config.yaml
hidden_size: 224
hidden_act: "squared_relu"
positions: "rope"
rope_theta: 10000.0
qk_norm: true
parallel_block: false
init_std_qkv: 0.0205
decay_fraction: 0.861
Each number is 128 + 32 x the weight over its row's rms, rounded and kept within 0 to 255. Layers, rows and columns count from 0. Numbers have three digits each. The size before them is the row's rms in percent of the matrix's.

# layer 3 MLP up, 896x224, rms 0.15, rows 305-319, columns 0-223
089:126163091195157115104104107152097104103127112151151131141119089221108129178227152056161134124173175189098139103128185132116127178139138136114124091065132127131130139151095103146193062140156135063123159153068142137151129090137164126134173164115172106096120127149144134157154091108148062104130121189101112159137187193152082111144150173147184117115129098109195146145147121151158171146161150213127169129100098107151131167057136091147179138122159154130159155113125144170124111139105123170120066130132116145121191135111115168185180107173137135161133154177172084133145106154134125110180106109110149115119145159124140100095124125109099190145115138127215155160165120133078141155132
078:093155110096176109088063115155115122062078174082142141161164154219151117113160083126101136106127134144137146096099099118111128125091200124106174196132117146189158089130061158161086119086085157101118154098120197095090120129120135068067135141112153110119116115139074199116093057145168124082145137123120120097094160075107128127117079127102095128127075144144097154149068246090109120131129081138074107104143117109120135113121130126126087175132114088059050139118159144115156082086109134113115108159115145189162125101139102132134115128128111101126140117087092115081138165123063107172177137126089098110097129106104149172124105177113151137132105147154145101135116139176144069107160
086:100153136140047199146145139117129118110069106092107166103143126133141123100112154105126153153142130096112107086134120157113080140134128177114131146132148085131142104116155134174084109147181155127068056096173187099093181185084159098122115200113104109071146117098136141113114164115171151128074175121104115162078168120120093126133154152095099106099125099103100164088109165073094094101082119120124111175155159110178184088115128154212144094156125129098127169149147185154162127092112119095120168161109160143124139158127109076135155120099139163076100158108159193144082074115137182194082165149119100116135095118108122140139155181192147113045156078105184123103154123073136190109105
098:118145102123087070107133128155146135154124135121103091119090089142126156100171087128154088149129123173144134139114102148146145091134130089165104145081071122080148073141130125140102129125145079143079142118090106170139124084146131115131115199155101198116115107137123161120115126069162094087131121096162116116090079153109069158112105097140228151169131171111099130146139118157109122097116078149175105117102188146165098127102089125079144140155139173074138115080130064142110158140180117087130124116194120152171082119116128130132184197126074106193148175117101076050098118090196108153106069071146147065152154061157084148112162200137106166119121099100122102112172142172117180145104
091:140119120147087074142126122146136116118079137113121160107103094142054082154179076119114100091115172136125087088086123070110068097166127127128130073118102152172176119084061109109146080140140109165097154107150081156072115122097168083130067229134080142136181121158148105136160099108130118127114179112139107136131099100160128176157153178147206072091155117085081116140090118197122100137128131150138168162065123103125128116171076081127154114058087069159090098118051151131107104143122154139129173106155126177195126134129126149134169150208181161136098139113120153101116138124171115135098120147101176118141208116116093152166126134146172167119159117136097163117117105109141163148139
097:126112137125118192081121133177110168135092142116086142146137156103195081165149059090123097126162155119067152115120116084078140143115147100130097106176072163156108103139146126095139129129169155144192133168094139188098103089122168131091118102118151084106111150116131069120120083190134113123127100146192101136146114151158198171162101141140156109131163102143135117161088095169185145166088146075200140177173145140109173167070142169172101091078160129172177135137094132070149058139087145120098104119107154150148147186122098111159158125168160128123138209196113106115138159139127106178114142129145140103127132107132162101152127118082127099183146107154106134189132121038084182155098
104:139165137137175175114129122136152095100131141175144053088155139084128102084114143120131105142089115170096156114074115160141053187048125117101177122143117122129106171184079093136141058100118153151101068131193157126138087123159141185134143106138110125089094156146127108198131095122103149115142102144162145142105137186176085118101084112114132097125142121117095062117108136105118067111122120133098059120083141148085167092124140108155080179112111168133107130111149120099171199086202104120154125089130144104151115114129132120114144112145077095171170129127140150179115145119143084172137095131168091200135099159075142208176150175177135077151095085121079152110169161179151153116168
102:113112143138148091113119175124161129118082112164084125095121133133131178072110151134084157120061131143148158076058089111141078162100150098190121131124062127098133155129142132130094062134127172105138077143097125109161155104125155173117122132146098125072166148172129160140190177117125098118167170175160114100057092163160139106130226187148150166102124078132142077146064092139130113174100089120115126122117153123091093070150128103141173151139102115137068136104123077105156110133118178151141090089124144123075093123085115181175147092095116132150103071163144084131153155114064111129120129070147208114136123091195148114169080161141112113108131125167137165140121122143052133133203
104:188112130060112154131147144069153122128159123090152133125171145131100120127118093142077079091096242107100135142151111113163081107148152083154125160097155150135106139127132133155131139135090201174102128101145094102196120139086138123184146117170174158140110100104179160152158069132133145092075211124108160091082143118093163110072125178121167119130170157095121140137114188146148055106132163106112090147061077130152179098143124163155132112090154090138142100145124105109017101129090134117146117191131121179135109143174102136112150102082121166158212135165103148110214188120118108129122190105157110158131172132184135103130107150142101128120140125134130150133110153125104141113100
107:099079112111093226117126108128129137092128152142082110132148115144169162073137149111170114149149136084117135136098137106162179164127165188131194148147130129145147125110069149094155122122122151135162096157113090118162029133135085096101124141131213125152090120107114123094126164127131107096121149127147163112132126101084116131127128178121156171129164111131151141201127180126104085096102061127124132110104116090123103054076080150159144205161113109125132179153115130122080190190068130110112138175146133181165183159117113172185142126109077078115134137140124165080090129136138111114125146115157127080096159117178121130155149188110141073135130069185141153113096077120189186051131
101:152141122140146152189150153131165116082177159131116123105174130177156087126130147076123114111141187143144090122108166167190128119063151132103141099177144149063121165152140150212095107093144159131135177100159116140059077128114089109161148113110144163121062139109175100152121092137115169192140127127124120130040106163146127098115157157120136180127129114109107105132162115133132146130054115162136167117086094156094185147129151140111152119162135104151139109113128151206061106094093108145091111153212116156090153136126167077106114119097087100227189121104179106096102121116133139136111076110188103085111148111127091121096161092100102180116107131124121104078098110077061161085164
094:170136111090158192115099130151148084119130112123109136149131142124134092119112171123130214153094146124136094091134182138126143141153147179164111110172131162144113094132137137108176133113136125117196095039161156089161131150072101136114126086150126146117096143095125115097153124163114145105135087177133135166125150139125131102163061115115118221132149082117185211132050123146128096103114061099102162171108106103118097153181099106152113134125178126111114132112142161108135080130191061045165098167091102113164159048076125102133161115175127144188133129193118147098112086097110163172059106167112129128163100166138134135154122219143104118098123133154137170144136094086138126108073
106:167090118178133117104173141116116091141145122165074168105150075107131103079124083098143129121136111172130104173198114151182157152097168174147089164125103129125123109179140145143099054105140179103187079154135143159122129149180086159199185124127174137119103081072155161068168109170197075148153172124157131087101192161119126074073141158124111144159100081123094125137139138157183149102178138133124128157116168139152181126112206136161127103218137137151113149165174164124196194118114128158095087116127111142130126180159123145164129113155133105144131148170098112087103069089129142147124082143128124106093107132160129203135134125107157177138094143136107174113126133157152096143190
100:187147066014114114095129113127067092066120110128108148094082090125077127134110081135108104123134101192111173129137154088165173109125146172121101132113127176174123109152087110134169147126116164110115173083159137114164120106069151124118144092077098162142103160168130124103163111075132091136098056121061112125125131141135100126171135135094136152131120172075136065100125151128126171133124057118119125160130107100188117106189056136145131148189151163107180086046104114137137161135149118125081149071100078143150142150175148108143145121107109168108078182108090127183125203170168171099112139130132201141121116142156142148118139133090138143160141184135148130118092050142123138135102
101:190126053152110143183117147155125106128162170162065111097115127156122153110173115087117152088155122172091169124151143084118102158000103159116124106167134094099086141106154138149113078158072158135172104161077106164162146150108186139107126141130173133130092130135165144146151146122105124124121165106138148101138146125154159114111208126102120111072124125140108067101179111122145098132103122171159061104128087136205148151139095127172081107111103175155139099109096144095154125091196090142139178128150147082184150095104177105156094142069026172130113112133134105146106156098097099125157125128087144091183120133189145148194104124157124093097100106076158097117130131111074158111147
# layer 3 MLP down (transposed), 896x224, rms 0.0527, rows 305-318, columns 0-223
094:166099135117177127135169163134092183078158174143169142074170042118098171088130146153164118175131113148130149127151104106189128057093163123075145120100135193099129170125121109188163128114121176114098126104166146122100145131119140070079136141181135136192165147122146101114115140132093114131193116142058107062149092110074098118087088086110074143144078140137144102140149114139116123106102197091117110074076073125106107128137121134228117191178165119168163130117123160089118146192088151108160127066104096137140098097109150084121088122156118153140182151071097155171201129117116153096176140157135132118116159138153100119143156090117113088160119101145072126142123153151107119157100
087:146122224062161091205120141082027127150144106129142123118126091099119115133186181128139133201142113141128103120112111165142130126140081094174055102140108110155096129121098129101167187146111130093117121129165155125116174098103119142114142073181123122108080183063103110166091167151089144171130117055106177133131170133153141139062082150112100104111134156215147069132149045136110111115085139068188160100114111129144097110174129120113146168088143135132160098124065170044148137145148154105132095170146099124135161143132138106112146114147102163104202159142168124078099137135175088148120163126179151130156149159184115097120119100141087113161129138124118112139131108150140153091125
081:096139178153174178122089139079114194159120171150117095204116135086054141135102129147132121107183192161065091137112117087104124132124131112124141130137085193093139167094197147156143128119152100128163121135093115161133078161097146099128088103099114138141171133130129103137124147115087127113093118125160112135106130085133077122126105135168116133107111153098114138121116025137116177106132135132096128096126195081089107176132120185154093147139129116137133140160168080150131208174180110148061118142123089085059154160107072148099145129174153135152186161084132106108133147126103164145113171154159163107076106145142118073164090092058171184075128059082113155134130135180153132139186
102:124123145083120091129125149108164099150167126097102109104123142124135132180093151120145113089163073109157158131189082087104108047069116092135087100150129097136122196164098112147069090122146065141073131146123112106179134114172153121116150145133130147201101130120144153111174142087129181039161168163185117148112191132093115106150094118143139104125102127163114155124157155151153129088128128114070187158143123090192129141102155139167068069070176163167106080123142102126155156132113079118077116145118205147166113129124077118187127104171136119124098172091129137088155093130124135137108070107138146106146189155152131183142146149122121129109181038104181153124101131107163075192131
100:099075139104181241178100082147144164105107096146153115159064122138161075128125162146098080114146103158144124162146109144156131212134169183145162147150163182091094185041156132148105129063152188142127104104126140095198089119153148151131118053162161067078169109174117143131080130107114100138123118169120157095105117162096160084095130127077130150130105149133155102132163137095115116153080090100098136091190160158114125124061136115169140167099150161151132145122180148128139159129166132067138116106115172068102150138118133141156114092079056146128141124149124102159113161122116093119110124156166119133077142125057091176077140125119086101172116161110150161114130142138110097084137
095:188103085125172163183175141130133115115104128187138207158107081144130180122147166090127112191116101121093151118173126160157112156198115110111129133037141118092069144012064178107080140141148110121080096086144086107093144123097130145132117159156100099162135149180114146068108168136070121176094153113130111140128163125166114145131184157062122120109122141136113096193087145106141113084132087183168134154131126117136162104094126076182122105153099156104151144126116128160103123068154108119150145153093108135090153156064103125154136159037119137165117124095121158177079185119083115130147168112129099135124165133128153098110136171094111112115120132118172125146108192120173109122180
102:142124138135116138130138155119135072158108132140138139120139074197081092109137124143102122158092107142096156085134127172098093100148074112072197140154115141115136128165093138055160054174110154151131119119108106092122116151143174154140142079159138104144118117168101158091135164183119154148178124195120114122125195071140103141116039144135150113116173136128156153096149110082195132136133185092156119172170112128128116122167123122142067118165136107105127132125173149135173168150108153154103147075160158043104142131131194140121137120086166071148068080127142157122151127113105193072098115114055108126096113140120117131144129230200062070126134129119110123140134110153119041162128
101:109149196077157149104122118147141111132191132187131112108107122116150101117123125123123123129125162112128131115082096213120064154151146142120106130137098087133140157093129111080147156100125128140202117133091147115122157113094147131183132149114109194113149128124076135118209113136138080135155128123151201051104158154126124145116173068121152110132081146112166116176118175134135066170194147086109116205132160133132093113123100167149118124124099118145147125103126087178125074090076188114134136124136196151096043110091108098100108171099093193128164136152137103105095093129092126131150188117142164152143157123206184081116054082124106156035123067124133171109094131139127126126140
104:112123130094156090153133122124153077137104174099105169069080175130123116105123183113146095142159122117144156112162137157191111101099058060219117101114167123189125184104116110179123129091092157167065070114124154096096054117168112121096130142096110132184097168128132118124150187082167147101128174145175095103087136085098157137093157151121138143100144166136167072120159137160167097139110153141175111114076122113202077126108165095149141099180140144174085097124123120101139135132134149112112145107120100072113106103197148172099064146125181200084127110058137121141131163168121140118085162115166140167105178127114079118122138173134173131134141098083167128138112155091135121159064
112:147160153061071138125124093119149150105134184131085104118150106158213180080132113104090119160178192104172111106135167121142156083131076130119138117165137142168150149109145151103068088105116113121139114123124101121124176120099145130133085118166070161119074092092163050123115150208144095106140139058102202129156114157153130115118118143132129098158148120131178073144140097158086121142106087115154160109115145116128101082102153129125122089194088132142164091092121129203112165141152061105147127097148146139133118129158197166153169186121113127111118189144154118077091093107123122165151142160111192123150067179104132142104150061056141063109134151083128128161119122078192114172141
099:165095103139114096153156158084136069135185105150095131088146139115158097125124152176098149118102136093130148099155117115200124148081134137119167114160079171093146139176150198149128108104153150109112134128072177153089115129025123108177051102090113092060159111122155146153080153175101125170111141145093107109065190176148137162119148114132103198098150140078125141076151091147094135116137087151121138094087078113139123113071138095112133155085094122147099120089140082174115166146127128118142091134100170164118069140151163142131168167099087110134142081103162093148206224165143125128097102173122070130149117145144103170093131160143134118098121137159134156137103113200129174181163
096:049154092116069172170149190087097144099133097092154104134152135118167109126116094138157141103108146093186138110103182087100095143102153168124087138112132157117164151092147110161117127138131146075152105115136177137101160203118126100137149150134077094083158137106125197092135083205101107179113088161102120126125121132163128087035045112159146104102119079145087143123182093111165114099092139134127147119128046140168143128127190111167082129125158173167131131164106108123158078109110173101132102106117131105150133096178150086173147171068116130172143171128104131117139119111119099122135150151096101113107135144112160090097097067159129225112114173150159122145111165176206146087165
103:141145144161133160183100116157102171149098058099129152085117159153104146078104121152134137168083140091161136056145090088176101147135132098090088182114117067141129140162068141124099102162120161169108104147153162156133112126075152106117146139163141184058105141073118124153173080118064097156175120110167129098174126083113156117112162077144080128195145112150133089108172164114093119149174096144069127145117139147138131142101145142164086110125194109105138172157078127197076190085147152135128114156084102178083165139117107028127129119103154171108111144141120117161195168057152153131129136169127092165085101052144100151110119126176097145126185113140171131113151137132132129099113
103:098150147092099075122162161131111108133114113122143160160197108161124122093149129096113094151075124095121103104132168148117164075139096188176119127178103173118178160129093125127134127070129130128120167078193161170120126147131141112137124093048078098147116094199126102183065162126133170130132160118096133155115160153163151174161130121125088136100123138139131122139137180082115136088119110152111189156169155141140122138082083086094100108139120089159159068065108119132161116122046127091139175148146108101105119126201145140119093121067139123143097132106130057110061180145106078102112161151228104128140132140154145180145134155075172082148136143060148157143161114129154156196064